config.yaml
parallel_block: false
extras: ["some layers without attention", "local attention windows", "gated attention", "value embeddings", "hashed n-gram embeddings", "a smear gate", "an embedding shortcut", "learned residual scales", "capped logits"]
init_std_o: 0.0525
init_std_up: 0.0605
learning_rate: 0.00678
decay_fraction: 1.0
train_tokens: 137800000
Each number is 50 + 15 x the weight over its row's rms, rounded and kept within 0 to 99. Layers, rows and columns count from 0. The size before them is the row's rms in percent of the matrix's.

# layer 5 MLP up, 512x128, rms 0.0608, rows 90-117, columns 0-127
098:31 48 59 24 49 71 41 42 90 58 71 74 58 44 73 58 40 51 32 81 70 52 30 50 38 69 55 90 34 53 36 52 72 64 30 61 64 52 38 72 41 52 56 25 62 48 55 70 55 52 45 28 47 55 53 31 52 46 50 69 25 33 55 38 34 59 60 48 61 60 70 53 43 58 48 83 51 51 54 67 57 27 51 67 50 75 53 57 48 56 53 71 55 60 32 51 52 56 58 42 63 52 61 35 16 40 61 60 46 26 55 69 21 32 26 61 49 62 59 34 49 54 53 33 55 94 41 63
100:47 61 37 40 51 52 55 41 29 45 71 60 50 35 44 60 71 40 53 42 61 25 80 56 53 48 43 52 32 61 49 95 42 51 40 41 64 72 57 49 48 56 80 56 59 70 53 31 54 42 31 83 46 44 61 55 63 29 71 63 26 41 29 54 44 49 51 59 68 40 44 62 41 72 65 41 12 62 52 63 50 71 37 31 49 50 34 56 61 49 50 51 23 56 56 61 40 68 71 54 28 53 35 31 37 30 46 65 41 59 23 75 60 46 78 58 60 70 48 65 28 35 65 16 68 53 17 57
102:33 70 55 57 31 72 46 72 45 72 50 36 48 72 74 41 38 21 78 41 59 76 50 63 22 43 97 45 43 27 48 69 48 59 66 58 43 19 39 48 66 63 37 75 47 54 44 42 49 54 51 44 50 72 52 54 69 60 66 62 49 50 41 57 92 48 55 48 49 58 52 36 50 41 62 79 40 31 38 30 49 30 58 52 54 52 23 24 49 43 36 63 46 52 61 80 60 61 48 27 47 20 59 67 49 48 46 28 62 39 38 44 51 52 58 54 50 68 93 51 50 63 63 65 72 41 48 56
095:49 53 33 57 56 46 54 52 71 37 58 53 67 20 59 75 37 50 63 74 59 63 19 37 61 47 37 52 41 33 42 71 48 63 53 43 16 80 21 53 42 30 61 37 68 34 79 41 07 75 41 48 40 25 47 38 70 47 79 50 47 70 33 54 53 73 66 33 51 56 45 33 37 52 51 71 62 68 10 24 62 37 42 64 62 56 61 59 47 55 49 72 77 61 56 42 45 41 46 62 46 43 86 55 43 44 57 35 44 57 41 30 29 38 34 60 51 44 61 54 55 74 56 47 48 54 42 52
104:56 32 31 53 55 67 62 47 48 40 40 55 42 43 55 42 54 77 61 63 44 48 64 46 74 48 65 38 39 53 50 47 35 78 39 78 73 62 35 19 53 65 25 39 35 40 43 37 79 52 39 76 86 53 34 30 46 91 40 57 66 54 72 51 29 51 75 69 62 57 68 65 54 79 59 56 59 25 46 51 37 32 48 64 29 58 52 59 43 51 58 31 37 79 71 38 42 70 26 75 45 24 48 42 55 78 71 55 64 38 54 38 46 67 47 40 45 48 34 48 75 55 67 50 40 48 41 54
098:53 65 59 44 74 60 54 64 52 49 58 60 33 65 51 32 16 40 70 62 41 62 56 57 65 50 72 49 57 55 40 63 47 75 62 48 38 58 42 24 33 51 32 23 47 41 76 45 41 38 49 26 76 80 62 73 42 58 62 49 67 28 53 51 40 62 75 54 72 60 27 38 66 47 53 38 53 59 77 32 30 32 53 51 35 52 43 31 40 31 39 57 47 51 44 53 60 50 68 36 47 48 52 64 21 68 45 41 14 43 62 13 28 43 40 45 14 80 51 27 54 61 50 48 47 71 68 30
097:14 55 71 53 56 59 43 33 49 33 56 71 50 75 49 28 53 52 74 68 50 44 53 35 64 49 50 70 47 47 49 47 25 51 39 63 55 41 76 48 33 45 34 47 46 65 56 61 88 52 62 63 52 30 45 61 26 53 34 62 44 48 62 28 44 72 46 58 43 72 53 49 61 67 54 29 32 42 67 44 40 56 46 80 36 40 17 67 49 47 52 61 55 33 24 50 39 52 37 55 73 28 57 37 70 38 31 38 29 35 31 83 56 46 47 36 53 67 69 43 54 77 60 55 42 41 57 99
100:45 74 52 47 56 56 38 70 34 51 48 70 43 43 44 41 60 65 57 47 52 55 42 71 55 66 62 41 42 17 50 64 76 46 56 46 52 57 69 25 26 34 46 70 41 36 47 66 61 64 67 59 49 46 63 73 53 65 22 56 36 66 40 58 47 80 60 60 78 42 62 48 58 31 43 66 28 51 47 11 46 82 25 48 30 59 34 42 36 78 22 81 65 73 48 30 36 62 41 90 64 33 65 65 47 48 52 59 69 53 52 49 49 73 58 54 35 43 76 27 49 48 69 61 55 39 58 42
099:58 58 17 35 45 54 48 53 59 56 37 58 60 39 47 39 56 33 40 59 21 65 07 27 39 47 74 46 56 35 47 64 49 55 78 41 67 26 59 69 44 49 19 36 63 34 48 22 44 59 44 50 44 31 20 41 47 76 63 67 56 59 51 27 52 56 54 15 62 46 53 24 82 77 53 37 75 64 32 40 42 64 27 67 71 51 42 77 46 40 51 72 68 52 35 43 52 47 36 22 50 27 64 37 56 49 50 35 69 44 48 52 51 41 66 33 57 30 44 50 44 57 61 46 64 67 35 64
098:37 63 50 45 34 61 45 45 45 21 45 50 56 50 48 60 61 59 72 66 28 51 52 40 17 42 57 62 65 43 36 58 30 54 46 38 60 22 66 54 72 73 37 43 48 43 49 33 53 69 66 50 88 36 69 41 24 66 42 55 21 32 40 39 43 75 52 41 40 46 44 52 53 70 32 33 29 27 60 73 68 54 40 41 85 15 56 63 38 56 63 66 47 54 67 57 52 35 56 39 64 33 58 65 35 58 54 05 53 46 50 54 37 45 59 28 31 21 41 48 76 43 36 60 39 29 43 63
093:49 51 52 49 52 51 51 60 53 83 72 74 24 64 59 47 44 49 64 62 23 48 52 53 27 49 55 89 52 65 44 68 20 57 77 56 54 76 26 51 48 67 29 65 48 45 57 54 63 39 57 58 56 48 45 40 49 56 17 53 47 66 42 68 64 52 71 54 46 81 47 61 68 51 46 57 58 16 60 42 45 38 58 43 28 33 59 78 43 99 50 65 54 42 30 60 28 65 47 69 60 27 63 65 63 51 58 46 65 47 36 34 50 45 57 47 46 61 45 19 40 76 64 63 35 68 66 58
100:37 27 52 56 41 63 41 88 53 67 33 38 35 35 58 80 62 43 51 66 45 70 44 56 39 61 69 48 50 43 49 55 67 55 70 26 49 66 32 64 39 74 31 38 71 42 65 14 38 54 56 27 74 79 74 53 53 68 45 29 45 47 27 31 78 43 76 47 39 49 49 38 59 42 36 70 33 37 36 37 34 41 67 38 77 57 33 66 42 32 38 49 48 65 49 50 66 56 64 38 63 25 39 40 42 58 51 37 66 71 52 44 56 53 55 66 83 59 49 42 52 42 23 75 34 48 76 45
103:73 52 56 34 66 71 68 44 57 54 54 81 80 35 22 45 20 64 56 19 76 19 78 63 42 68 40 68 50 64 59 58 52 56 68 46 40 68 39 73 61 54 54 49 49 76 46 53 56 68 72 26 51 52 45 54 61 23 72 37 41 38 49 59 65 61 55 60 68 66 58 16 59 46 39 57 50 45 48 26 22 50 43 53 37 46 27 50 28 44 81 19 61 38 72 55 56 34 39 61 40 46 33 45 44 65 74 47 61 89 48 69 51 45 45 43 62 47 47 38 40 42 54 50 49 44 37 49
094:69 78 32 44 53 51 56 32 69 55 51 74 77 40 40 71 72 58 80 34 23 30 88 39 32 48 43 62 46 60 46 53 69 48 42 63 46 46 45 33 71 38 71 42 51 30 48 44 44 57 64 20 63 67 34 69 69 52 38 69 42 42 43 36 34 62 95 72 79 41 70 59 42 49 43 60 45 56 67 42 56 57 36 54 52 69 25 63 44 39 60 60 49 38 32 41 55 76 51 57 22 64 47 58 30 65 60 44 43 77 38 51 45 47 70 60 44 44 67 54 27 52 54 75 60 36 33 55
098:23 27 61 27 76 33 43 38 59 57 44 59 50 31 42 47 71 57 40 69 57 58 33 56 37 37 49 59 60 60 39 68 51 58 43 20 60 41 53 31 53 58 35 39 40 78 59 26 54 81 59 68 45 60 39 49 53 44 55 48 45 74 59 43 33 41 58 68 56 42 41 57 74 65 80 59 37 48 48 95 48 42 42 68 45 65 43 44 33 72 41 71 32 56 63 22 59 63 54 31 48 58 71 52 58 61 73 64 60 40 77 60 50 65 19 85 39 62 58 55 47 28 50 71 57 11 43 54
108:39 46 65 36 95 53 41 55 70 65 73 42 57 46 00 36 38 32 44 65 47 48 59 28 57 43 74 54 26 64 54 54 29 64 38 45 54 27 63 43 66 47 44 62 78 85 41 39 43 52 57 42 42 42 41 67 36 36 57 54 56 81 16 66 56 60 59 80 50 37 40 65 66 42 62 65 43 72 69 61 51 44 53 32 81 59 67 54 46 37 75 50 47 34 40 42 32 57 46 50 45 21 30 25 62 58 43 62 46 57 44 50 50 65 45 43 50 75 56 39 43 61 70 61 47 44 53 34
095:65 10 63 65 58 48 63 66 74 46 50 65 53 62 89 66 57 29 56 65 75 41 44 52 45 31 56 41 38 37 66 92 42 47 60 57 68 43 40 22 53 58 57 41 42 46 30 66 57 38 47 66 31 51 48 43 62 40 31 55 70 73 34 55 59 60 38 30 26 33 66 40 47 40 56 31 62 36 32 76 37 64 69 38 34 67 40 82 58 60 68 53 55 60 47 47 29 32 66 62 49 43 31 56 45 43 51 76 61 79 46 16 50 48 62 48 33 49 34 59 48 39 60 34 58 78 65 47
098:56 66 10 39 26 81 44 74 74 39 31 22 56 61 62 41 33 79 69 66 52 62 78 53 64 55 52 57 64 37 44 69 41 68 33 28 55 47 51 62 72 74 40 48 38 67 72 72 37 32 59 58 47 47 40 47 44 61 37 68 36 52 66 30 51 53 63 56 44 35 35 26 67 24 25 40 52 37 65 37 42 59 42 59 57 59 41 29 42 35 54 80 68 63 73 33 38 59 55 37 50 23 43 57 46 56 43 52 49 61 32 54 60 41 52 34 44 34 38 79 62 55 18 36 70 50 43 42
115:48 37 62 41 53 62 48 53 54 64 48 74 51 45 33 48 35 48 41 50 36 90 47 29 61 53 55 50 55 40 30 17 35 31 79 58 23 50 59 59 39 68 33 62 49 63 46 60 65 67 53 14 44 48 60 37 52 67 59 35 44 29 58 52 70 42 40 43 46 74 41 56 67 49 18 36 66 41 24 49 57 46 62 69 64 43 48 59 12 29 50 54 53 67 32 95 73 81 27 39 60 26 23 61 43 53 40 45 52 55 66 47 35 56 54 46 61 41 43 52 76 61 48 69 40 62 61 34
096:48 47 54 79 68 48 33 38 41 35 51 23 51 54 02 46 51 63 59 49 50 44 52 49 61 16 46 63 49 46 39 35 46 53 64 42 46 45 72 34 40 41 40 67 65 29 53 54 55 54 24 59 49 55 71 42 41 34 39 57 48 45 60 51 30 50 51 38 57 57 52 34 42 59 56 66 33 32 53 66 62 71 86 39 49 48 70 78 33 35 50 54 44 60 74 54 45 71 57 34 44 60 37 25 38 67 33 70 54 65 66 18 49 65 47 51 84 49 61 88 28 64 47 70 40 12 65 70
094:39 51 76 42 51 33 32 62 29 60 39 43 53 75 50 71 64 57 46 62 50 60 18 55 39 39 36 44 64 50 49 49 67 22 48 72 32 56 49 68 65 53 78 33 62 49 60 58 53 34 49 41 71 40 56 57 27 25 24 64 55 23 18 50 31 43 56 67 57 37 48 43 71 46 72 49 53 58 51 63 43 68 32 55 44 72 67 44 48 39 46 66 54 40 64 58 72 53 39 62 92 35 52 65 46 66 40 46 66 38 46 82 31 44 17 66 21 47 54 84 66 52 50 59 48 75 32 57
090:62 41 64 50 71 52 39 74 69 34 50 70 33 46 50 45 54 67 60 52 16 35 41 65 59 34 61 65 31 69 08 72 33 46 63 53 52 32 60 69 50 50 36 81 16 17 76 54 49 75 33 44 68 47 62 38 21 38 54 52 52 47 68 27 80 56 61 46 77 46 58 65 56 45 34 69 63 41 57 31 57 40 53 48 43 49 50 69 40 60 46 36 58 29 41 61 33 52 55 36 56 71 68 54 36 52 68 37 49 47 71 51 38 65 35 74 29 68 38 73 51 60 60 30 37 53 32 49
101:43 79 19 48 42 73 36 85 54 28 66 56 62 45 24 68 38 45 65 46 41 51 77 63 64 54 38 45 60 53 72 65 50 44 56 21 59 62 35 39 46 39 52 54 57 37 57 44 46 36 47 76 66 67 69 48 55 64 40 68 64 57 61 50 66 43 67 38 60 82 38 71 56 46 58 67 52 45 69 47 54 75 46 36 69 56 58 56 42 41 17 31 27 70 58 54 74 62 59 73 50 34 67 72 72 28 68 62 43 46 51 33 49 60 43 37 18 55 31 44 40 29 45 36 39 15 70 41
099:46 54 52 63 69 41 44 46 52 60 53 43 29 43 42 62 38 47 60 65 65 55 35 28 52 29 39 37 47 61 49 41 23 71 92 23 38 59 27 68 66 45 64 45 44 54 74 38 87 55 49 35 55 50 70 36 46 84 45 61 69 41 56 44 56 36 52 52 66 43 80 68 47 50 59 86 58 35 51 34 41 39 57 45 39 45 37 69 22 49 31 19 63 80 56 48 39 65 51 60 57 55 81 29 43 30 73 50 55 39 51 57 53 32 73 57 58 51 32 52 44 51 33 80 41 20 50 35
096:38 74 63 33 46 57 55 36 53 44 50 61 51 40 39 37 58 33 42 39 36 61 37 42 35 69 37 69 65 30 32 56 93 69 54 57 45 23 77 58 61 44 58 52 31 80 37 31 49 32 35 41 50 53 62 47 38 53 63 59 65 32 61 60 32 56 68 71 50 27 52 22 85 44 35 33 42 31 53 56 45 70 64 62 60 37 29 42 27 16 29 52 75 83 56 54 45 53 56 61 44 66 63 71 36 41 63 54 48 49 45 35 56 64 16 43 48 42 40 41 73 80 48 48 37 37 67 55
104:46 53 39 50 50 57 13 46 23 34 73 60 46 43 39 47 68 39 76 64 39 52 52 48 48 27 45 69 46 54 45 51 48 46 24 58 31 79 51 47 72 68 41 67 49 54 47 44 40 52 28 31 33 68 48 20 19 67 19 56 41 83 57 58 70 43 48 32 43 38 60 26 50 57 54 45 44 47 36 49 50 38 42 77 38 69 67 55 38 50 43 27 36 51 48 56 52 26 53 23 60 48 40 45 21 30 49 32 21 34 48 66 49 62 23 36 29 79 38 38 43 41 71 54 40 34 26 72
090:51 61 29 67 51 54 70 59 51 53 42 85 26 51 56 65 54 52 47 39 36 69 47 34 66 18 31 43 66 59 67 49 44 49 67 46 42 38 66 66 41 31 44 51 63 26 41 61 49 30 49 79 72 47 31 32 37 40 43 50 48 71 63 43 75 44 32 70 47 42 55 69 30 63 55 34 49 54 28 83 55 74 43 71 82 69 44 55 44 66 77 30 44 61 30 58 67 39 49 31 84 57 31 34 76 55 53 78 41 25 45 49 55 53 41 57 63 33 67 53 53 62 35 64 31 43 70 37
112:36 74 44 30 32 60 43 59 48 30 58 50 59 64 55 61 83 36 49 46 54 41 29 36 40 53 49 57 57 49 52 50 74 69 48 74 65 42 28 64 50 54 42 62 56 44 65 45 64 69 70 68 39 45 50 55 63 56 67 54 77 53 00 43 43 59 88 56 48 45 47 54 44 66 54 31 10 37 56 32 53 56 79 75 56 29 38 65 53 63 43 61 50 58 55 28 71 52 54 60 63 41 63 55 47 22 56 52 67 34 70 69 47 40 74 43 73 49 48 58 45 56 40 66 60 30 19 68
# layer 5 MLP down (transposed), 512x128, rms 0.0606, rows 90-116, columns 0-127
103:43 44 30 45 44 38 50 57 56 57 34 63 57 28 72 31 42 36 56 79 47 66 38 63 51 51 39 39 53 46 51 30 90 39 44 43 60 52 30 55 37 29 69 52 51 48 63 55 44 53 63 55 53 36 56 20 62 37 44 47 50 38 48 49 45 40 57 38 47 68 73 50 45 66 88 77 63 59 55 85 35 42 34 68 44 55 46 60 74 48 34 83 83 38 28 49 63 40 43 65 39 41 47 63 44 37 79 66 75 58 51 46 46 59 84 61 51 70 31 78 56 82 39 41 69 82 62 55
099:48 57 17 74 19 68 61 31 74 49 59 70 48 71 51 44 42 36 18 43 32 50 43 41 48 59 48 16 66 80 42 74 68 12 60 74 37 57 70 47 51 64 47 58 34 58 52 67 70 66 57 46 23 32 40 41 53 53 47 68 48 32 54 52 74 43 37 68 51 44 31 28 58 41 65 45 61 67 53 66 63 35 48 52 65 43 31 51 77 76 43 61 44 64 27 68 50 54 45 61 66 46 51 35 75 32 37 58 70 49 61 48 61 30 47 58 58 44 49 14 54 50 44 57 80 55 60 37
108:39 49 50 67 47 39 51 26 68 74 48 55 60 31 33 40 58 41 71 51 40 44 64 60 26 32 51 54 52 55 59 48 65 48 81 56 72 54 51 61 36 53 49 71 48 42 69 58 67 66 59 37 67 67 45 42 48 23 40 70 44 57 59 56 84 42 23 47 36 87 52 36 47 68 17 57 37 05 39 58 41 39 74 65 33 88 71 39 34 20 22 44 37 37 43 44 48 42 28 44 37 52 70 46 46 67 42 60 36 60 62 55 45 45 70 66 48 75 48 46 31 63 47 57 42 40 52 24
095:50 38 07 64 52 61 46 46 54 58 51 86 54 34 51 40 63 38 58 48 70 74 58 76 56 53 39 32 47 61 66 63 69 32 51 41 29 54 64 05 32 85 60 47 68 30 41 32 54 51 90 30 55 42 56 52 41 52 48 26 62 56 33 26 49 61 62 42 31 58 21 81 47 31 61 56 33 51 51 49 41 52 60 70 66 61 58 52 83 55 44 50 46 55 27 60 48 80 41 39 23 47 51 65 41 44 46 58 30 54 51 54 66 57 55 31 54 51 85 48 64 42 50 42 49 56 71 49
098:47 74 72 39 44 39 70 79 62 60 39 51 69 45 62 45 32 37 59 36 24 53 53 39 67 30 50 56 35 30 37 44 53 90 49 48 69 19 34 56 65 48 69 71 33 74 46 42 65 60 45 30 47 52 48 44 43 78 40 42 66 54 45 53 73 42 63 49 52 52 42 42 56 59 49 61 64 66 62 42 67 61 60 09 37 46 82 81 47 64 73 31 48 29 30 23 59 60 72 60 31 65 53 58 32 55 72 61 40 28 61 39 56 69 66 46 48 63 39 17 53 28 56 46 50 57 55 57
099:29 43 38 45 27 70 55 60 33 34 61 54 31 55 47 55 72 67 72 46 38 64 56 52 62 39 60 41 54 40 49 55 52 64 35 11 33 50 16 61 56 75 57 57 75 56 60 59 34 32 62 41 56 46 58 45 23 38 17 63 18 63 36 67 79 55 41 62 39 74 64 73 37 34 68 36 34 65 38 53 57 45 36 71 73 63 43 35 68 43 51 45 33 73 61 42 58 56 80 57 50 76 54 60 77 47 50 28 40 31 50 63 86 58 40 56 45 50 50 22 43 61 57 53 57 52 30 59
099:57 50 46 53 84 62 40 48 44 76 62 52 37 29 63 39 41 62 54 41 50 53 69 63 63 66 34 63 68 63 54 40 70 66 74 48 69 55 52 39 50 34 38 37 41 49 65 26 39 65 67 48 54 46 56 89 52 72 33 29 54 52 63 52 27 38 26 38 54 66 43 40 65 44 39 47 60 46 43 20 27 44 64 64 29 66 43 59 46 65 55 64 59 54 28 48 62 54 40 73 30 51 44 56 29 14 59 59 82 54 52 54 52 55 75 36 46 47 83 30 37 56 76 63 86 64 82 68
097:40 51 54 60 54 78 51 35 76 59 31 77 39 36 39 67 54 24 49 38 40 22 45 58 49 32 65 07 35 52 46 27 45 49 69 41 67 47 53 70 44 50 67 35 48 16 51 47 61 70 51 53 76 12 48 55 56 67 58 33 23 48 52 69 63 46 47 38 45 60 67 39 31 50 34 38 19 44 70 39 47 42 49 55 43 52 49 10 66 71 58 43 61 55 56 45 20 60 57 71 62 35 33 64 30 38 58 38 65 65 44 53 63 51 43 32 50 54 45 20 39 63 53 65 50 27 70 70
104:50 21 41 14 43 34 58 54 16 79 49 45 48 42 57 54 59 55 94 36 49 32 71 38 47 55 75 38 31 36 51 45 78 48 51 56 52 45 59 69 40 64 46 46 58 65 65 35 40 53 51 59 34 54 88 55 40 25 52 66 65 27 82 40 39 40 51 43 63 28 53 79 68 18 87 51 56 51 56 38 44 60 57 43 47 37 63 53 38 26 40 48 41 58 55 54 51 48 70 45 60 65 57 37 50 43 59 59 51 36 43 61 83 73 51 56 65 61 41 41 76 35 55 29 39 41 23 44
095:53 49 68 57 51 84 73 40 59 75 28 45 36 43 31 42 36 39 48 38 65 49 67 49 46 71 56 58 37 68 44 45 51 68 43 15 68 49 29 45 29 17 33 38 28 47 44 45 73 43 35 55 55 73 40 45 61 51 38 32 47 52 80 47 53 30 56 34 64 70 59 42 15 76 57 22 51 69 40 43 40 43 25 37 30 39 58 34 45 35 70 37 39 72 22 39 14 41 46 73 57 68 34 46 45 37 31 59 56 53 33 38 27 42 73 36 58 51 48 60 40 57 55 47 45 31 65 61
101:78 59 50 30 35 50 56 35 57 79 53 37 50 32 49 35 59 61 62 62 58 38 44 56 38 83 37 48 35 44 62 60 53 52 45 87 71 58 47 47 43 39 43 37 44 66 46 56 76 46 57 46 80 14 46 47 41 47 65 57 63 43 46 36 12 68 56 53 18 40 46 78 45 44 53 55 54 53 50 43 60 71 58 67 33 56 31 76 83 68 10 52 65 54 56 65 36 37 33 51 37 37 74 54 53 51 69 54 55 58 40 51 54 24 91 57 62 30 42 43 28 49 27 43 39 52 32 58
099:75 51 58 75 39 39 12 45 61 53 29 33 48 23 40 64 70 39 54 37 32 75 25 31 48 56 67 40 21 39 65 37 57 54 46 32 43 28 33 72 44 39 55 73 52 76 62 24 24 57 58 74 59 60 52 48 72 43 29 46 45 72 51 48 68 40 64 59 68 39 37 23 54 70 62 55 24 49 22 66 63 40 68 47 54 64 62 53 43 56 46 67 80 37 60 67 47 41 23 47 55 39 47 43 64 50 51 47 40 63 45 43 54 36 47 41 74 25 51 59 43 29 39 71 69 45 65 74
104:46 40 66 43 37 80 78 66 50 69 52 57 60 48 30 26 43 58 64 44 65 54 46 55 38 48 28 83 39 46 39 26 14 63 66 58 52 71 72 88 38 63 45 61 58 23 66 53 62 60 68 60 60 33 64 63 56 43 48 39 49 69 48 46 38 53 51 83 65 42 43 69 57 45 57 72 70 47 39 34 62 63 52 24 42 44 59 48 41 38 36 64 34 40 64 30 90 40 22 53 40 53 55 42 50 60 28 52 57 64 35 62 70 32 31 40 52 52 58 82 41 51 51 75 59 37 64 74
102:46 61 36 52 51 69 44 40 46 32 61 36 32 59 61 61 16 75 56 40 16 33 21 61 48 41 50 47 62 64 45 28 67 53 42 73 41 56 63 58 53 44 44 73 31 20 34 35 61 44 49 63 63 63 56 25 48 67 70 73 47 41 38 49 55 54 61 66 52 59 45 63 81 40 53 27 38 30 35 05 56 42 15 37 40 62 54 62 32 32 80 65 35 43 49 59 72 53 33 26 23 46 32 30 58 45 31 27 47 58 53 39 46 53 52 43 58 68 61 53 65 55 54 32 40 55 51 27
093:38 62 61 52 28 52 81 62 36 38 28 63 38 55 71 59 44 60 46 44 60 74 52 56 51 47 37 84 47 44 33 51 57 61 40 34 40 90 52 52 62 78 45 59 41 46 41 37 38 31 21 51 46 47 35 47 42 56 62 58 53 62 70 38 75 35 76 72 40 54 66 47 99 67 23 48 57 61 66 43 66 63 42 30 66 51 74 67 45 41 53 39 59 37 14 51 62 40 62 53 41 29 48 58 41 68 58 50 59 29 23 36 49 72 26 54 46 22 42 39 40 30 32 48 56 52 37 41
106:43 56 62 46 33 46 49 73 80 55 65 58 48 68 42 10 55 54 42 34 40 49 47 49 42 57 52 26 35 29 68 59 60 47 62 55 41 39 41 44 50 59 41 45 50 85 57 57 36 84 81 71 49 39 62 56 65 55 47 27 63 56 31 44 61 46 42 38 59 77 65 35 72 54 46 41 51 56 51 31 35 73 44 33 66 56 41 37 47 53 75 45 34 11 57 70 45 49 51 75 56 48 55 31 78 40 37 39 38 53 52 20 27 82 51 55 56 37 57 64 48 51 70 84 71 70 25 69
099:58 35 26 35 69 65 56 44 41 31 51 29 29 69 78 80 48 25 46 46 54 44 55 58 56 23 40 45 32 33 74 55 70 81 54 39 55 37 72 29 54 45 41 52 49 52 46 58 68 63 41 44 48 47 63 34 46 57 39 61 42 51 50 60 54 33 01 63 80 38 66 54 42 46 62 62 49 43 31 45 42 52 50 56 31 37 69 53 61 56 43 41 47 51 29 50 24 61 64 77 51 32 38 52 68 66 80 37 35 67 12 28 37 57 62 44 57 54 32 48 73 22 46 47 76 45 71 37
099:59 44 49 26 28 60 54 25 48 35 45 65 41 51 58 48 49 63 48 24 57 60 29 37 62 46 61 45 62 44 47 48 34 40 31 44 32 49 69 39 61 37 46 34 61 21 62 64 25 72 63 25 47 73 38 60 37 66 32 64 73 73 61 44 64 46 55 64 75 61 40 54 57 20 63 46 65 50 31 50 27 37 46 49 70 74 35 34 58 51 37 78 38 40 53 83 36 53 54 52 69 63 48 30 50 71 66 42 41 70 76 60 66 24 58 34 58 71 45 70 41 58 54 60 58 79 09 55
110:34 45 49 52 36 49 36 40 55 49 40 68 42 45 61 52 66 24 49 66 57 38 37 43 56 65 61 35 50 61 30 46 65 32 68 40 32 62 48 47 70 56 50 36 62 54 21 44 37 38 50 40 16 42 52 64 40 64 73 61 31 32 69 50 76 55 51 53 42 48 49 41 51 45 39 21 67 83 43 56 78 59 71 48 40 76 30 56 70 78 52 45 53 42 21 84 70 72 40 46 68 35 25 80 33 32 61 46 26 42 67 45 49 69 47 32 26 48 79 63 68 59 37 48 64 67 37 64
101:50 59 37 42 58 53 47 18 25 28 54 82 74 50 48 40 51 55 48 66 63 52 51 75 53 47 46 72 58 71 27 61 42 73 36 52 45 65 52 42 73 32 71 38 76 65 33 25 55 30 35 59 52 48 59 35 44 48 46 58 30 54 45 54 79 48 62 46 30 31 66 69 65 38 45 53 37 58 66 69 51 71 54 24 47 51 45 74 39 46 10 56 63 56 74 60 58 78 36 38 28 50 53 60 65 70 52 59 63 44 43 47 47 36 56 14 43 65 38 53 43 50 28 65 67 89 68 49
093:54 56 67 53 78 29 59 25 43 57 49 48 41 37 62 62 48 53 64 41 60 45 54 44 42 73 21 70 48 53 70 30 36 59 59 39 61 37 51 43 57 42 34 44 48 66 41 26 78 44 64 38 39 54 39 53 47 45 67 68 49 64 62 45 49 60 40 44 42 33 61 48 51 40 43 64 52 65 60 51 45 64 45 52 30 42 47 72 57 55 66 32 67 53 17 51 51 89 48 41 57 50 62 34 27 53 63 19 64 60 05 50 29 83 42 35 17 32 48 42 40 15 32 90 56 46 78 66
103:54 41 53 66 55 29 52 54 46 60 39 61 40 39 26 46 72 53 52 47 57 54 82 34 43 75 72 43 68 59 31 33 51 58 50 31 42 66 31 57 63 27 38 32 42 36 34 32 30 67 33 71 64 54 25 54 46 50 44 61 41 62 72 68 55 48 86 51 40 84 64 48 72 60 26 62 52 36 84 54 55 68 46 45 80 37 54 67 89 27 32 45 35 31 32 35 66 71 47 49 57 50 47 44 39 44 58 79 60 45 58 49 18 53 29 56 71 61 72 70 44 52 54 46 55 44 57 46
095:43 40 58 55 59 31 51 54 80 79 25 35 84 60 47 39 38 37 55 38 26 50 30 32 61 40 82 43 55 34 52 65 52 55 20 38 53 44 72 60 54 50 87 19 30 56 48 73 46 71 44 63 55 48 48 47 67 39 54 53 71 55 55 66 54 85 43 43 52 59 92 52 43 48 58 44 40 27 34 31 61 57 44 37 35 58 32 40 67 31 43 49 61 64 33 65 59 47 70 77 36 85 51 40 66 33 75 50 28 50 62 46 64 52 33 53 41 60 69 64 38 37 62 44 54 47 47 52
103:46 55 62 55 68 39 68 62 63 47 47 10 42 56 53 72 35 43 38 46 37 31 46 81 75 39 41 41 31 28 57 55 67 65 38 63 69 48 49 51 50 57 64 35 54 44 63 43 56 59 51 75 69 44 71 53 49 61 50 28 54 36 47 44 31 39 68 44 58 56 41 70 39 68 27 85 43 33 69 29 48 64 61 61 20 05 20 73 48 64 59 56 32 38 57 37 43 44 64 48 71 48 68 30 57 48 44 22 58 50 43 74 47 69 82 78 64 49 70 64 42 36 63 46 41 56 56 65
094:52 55 46 48 81 54 67 13 14 39 36 31 48 43 49 64 67 75 37 40 79 48 72 52 33 30 50 40 52 70 45 51 84 64 68 52 35 48 69 43 40 48 54 33 44 33 42 51 48 43 33 35 63 36 62 67 45 54 46 52 35 33 44 21 73 56 61 63 67 60 22 30 45 51 50 36 52 45 41 38 38 48 63 66 13 56 72 50 57 65 50 56 56 64 41 40 80 47 32 40 43 44 63 44 41 87 66 80 34 46 69 58 49 30 55 36 33 66 44 37 72 35 76 46 43 57 63 59
107:51 32 77 52 51 27 25 59 55 91 57 32 56 56 49 56 55 62 57 28 43 68 41 30 51 44 62 75 51 67 66 51 42 76 36 47 37 57 52 16 51 27 50 59 48 45 62 48 35 44 61 26 21 71 81 33 51 29 66 29 46 50 47 37 23 47 49 61 47 38 42 50 35 48 66 37 76 52 59 70 47 43 68 40 35 65 61 78 27 43 41 64 56 33 53 32 51 39 69 88 46 40 29 48 42 52 54 59 21 53 66 38 74 55 45 37 49 46 65 61 67 47 47 39 45 53 14 64
091:32 19 44 41 50 57 38 72 20 62 76 78 48 35 50 33 52 39 45 65 34 55 20 37 56 55 81 60 53 81 56 46 54 31 30 51 60 46 49 58 54 71 42 52 48 45 28 48 63 52 56 42 52 16 52 55 06 43 58 47 68 36 51 44 57 74 37 22 66 72 46 61 71 32 27 38 43 64 48 35 35 74 34 69 62 58 24 27 66 52 35 54 39 47 49 56 59 75 74 52 46 54 50 67 35 56 46 63 63 24 54 29 60 72 69 45 33 27 38 61 57 52 49 62 59 56 64 57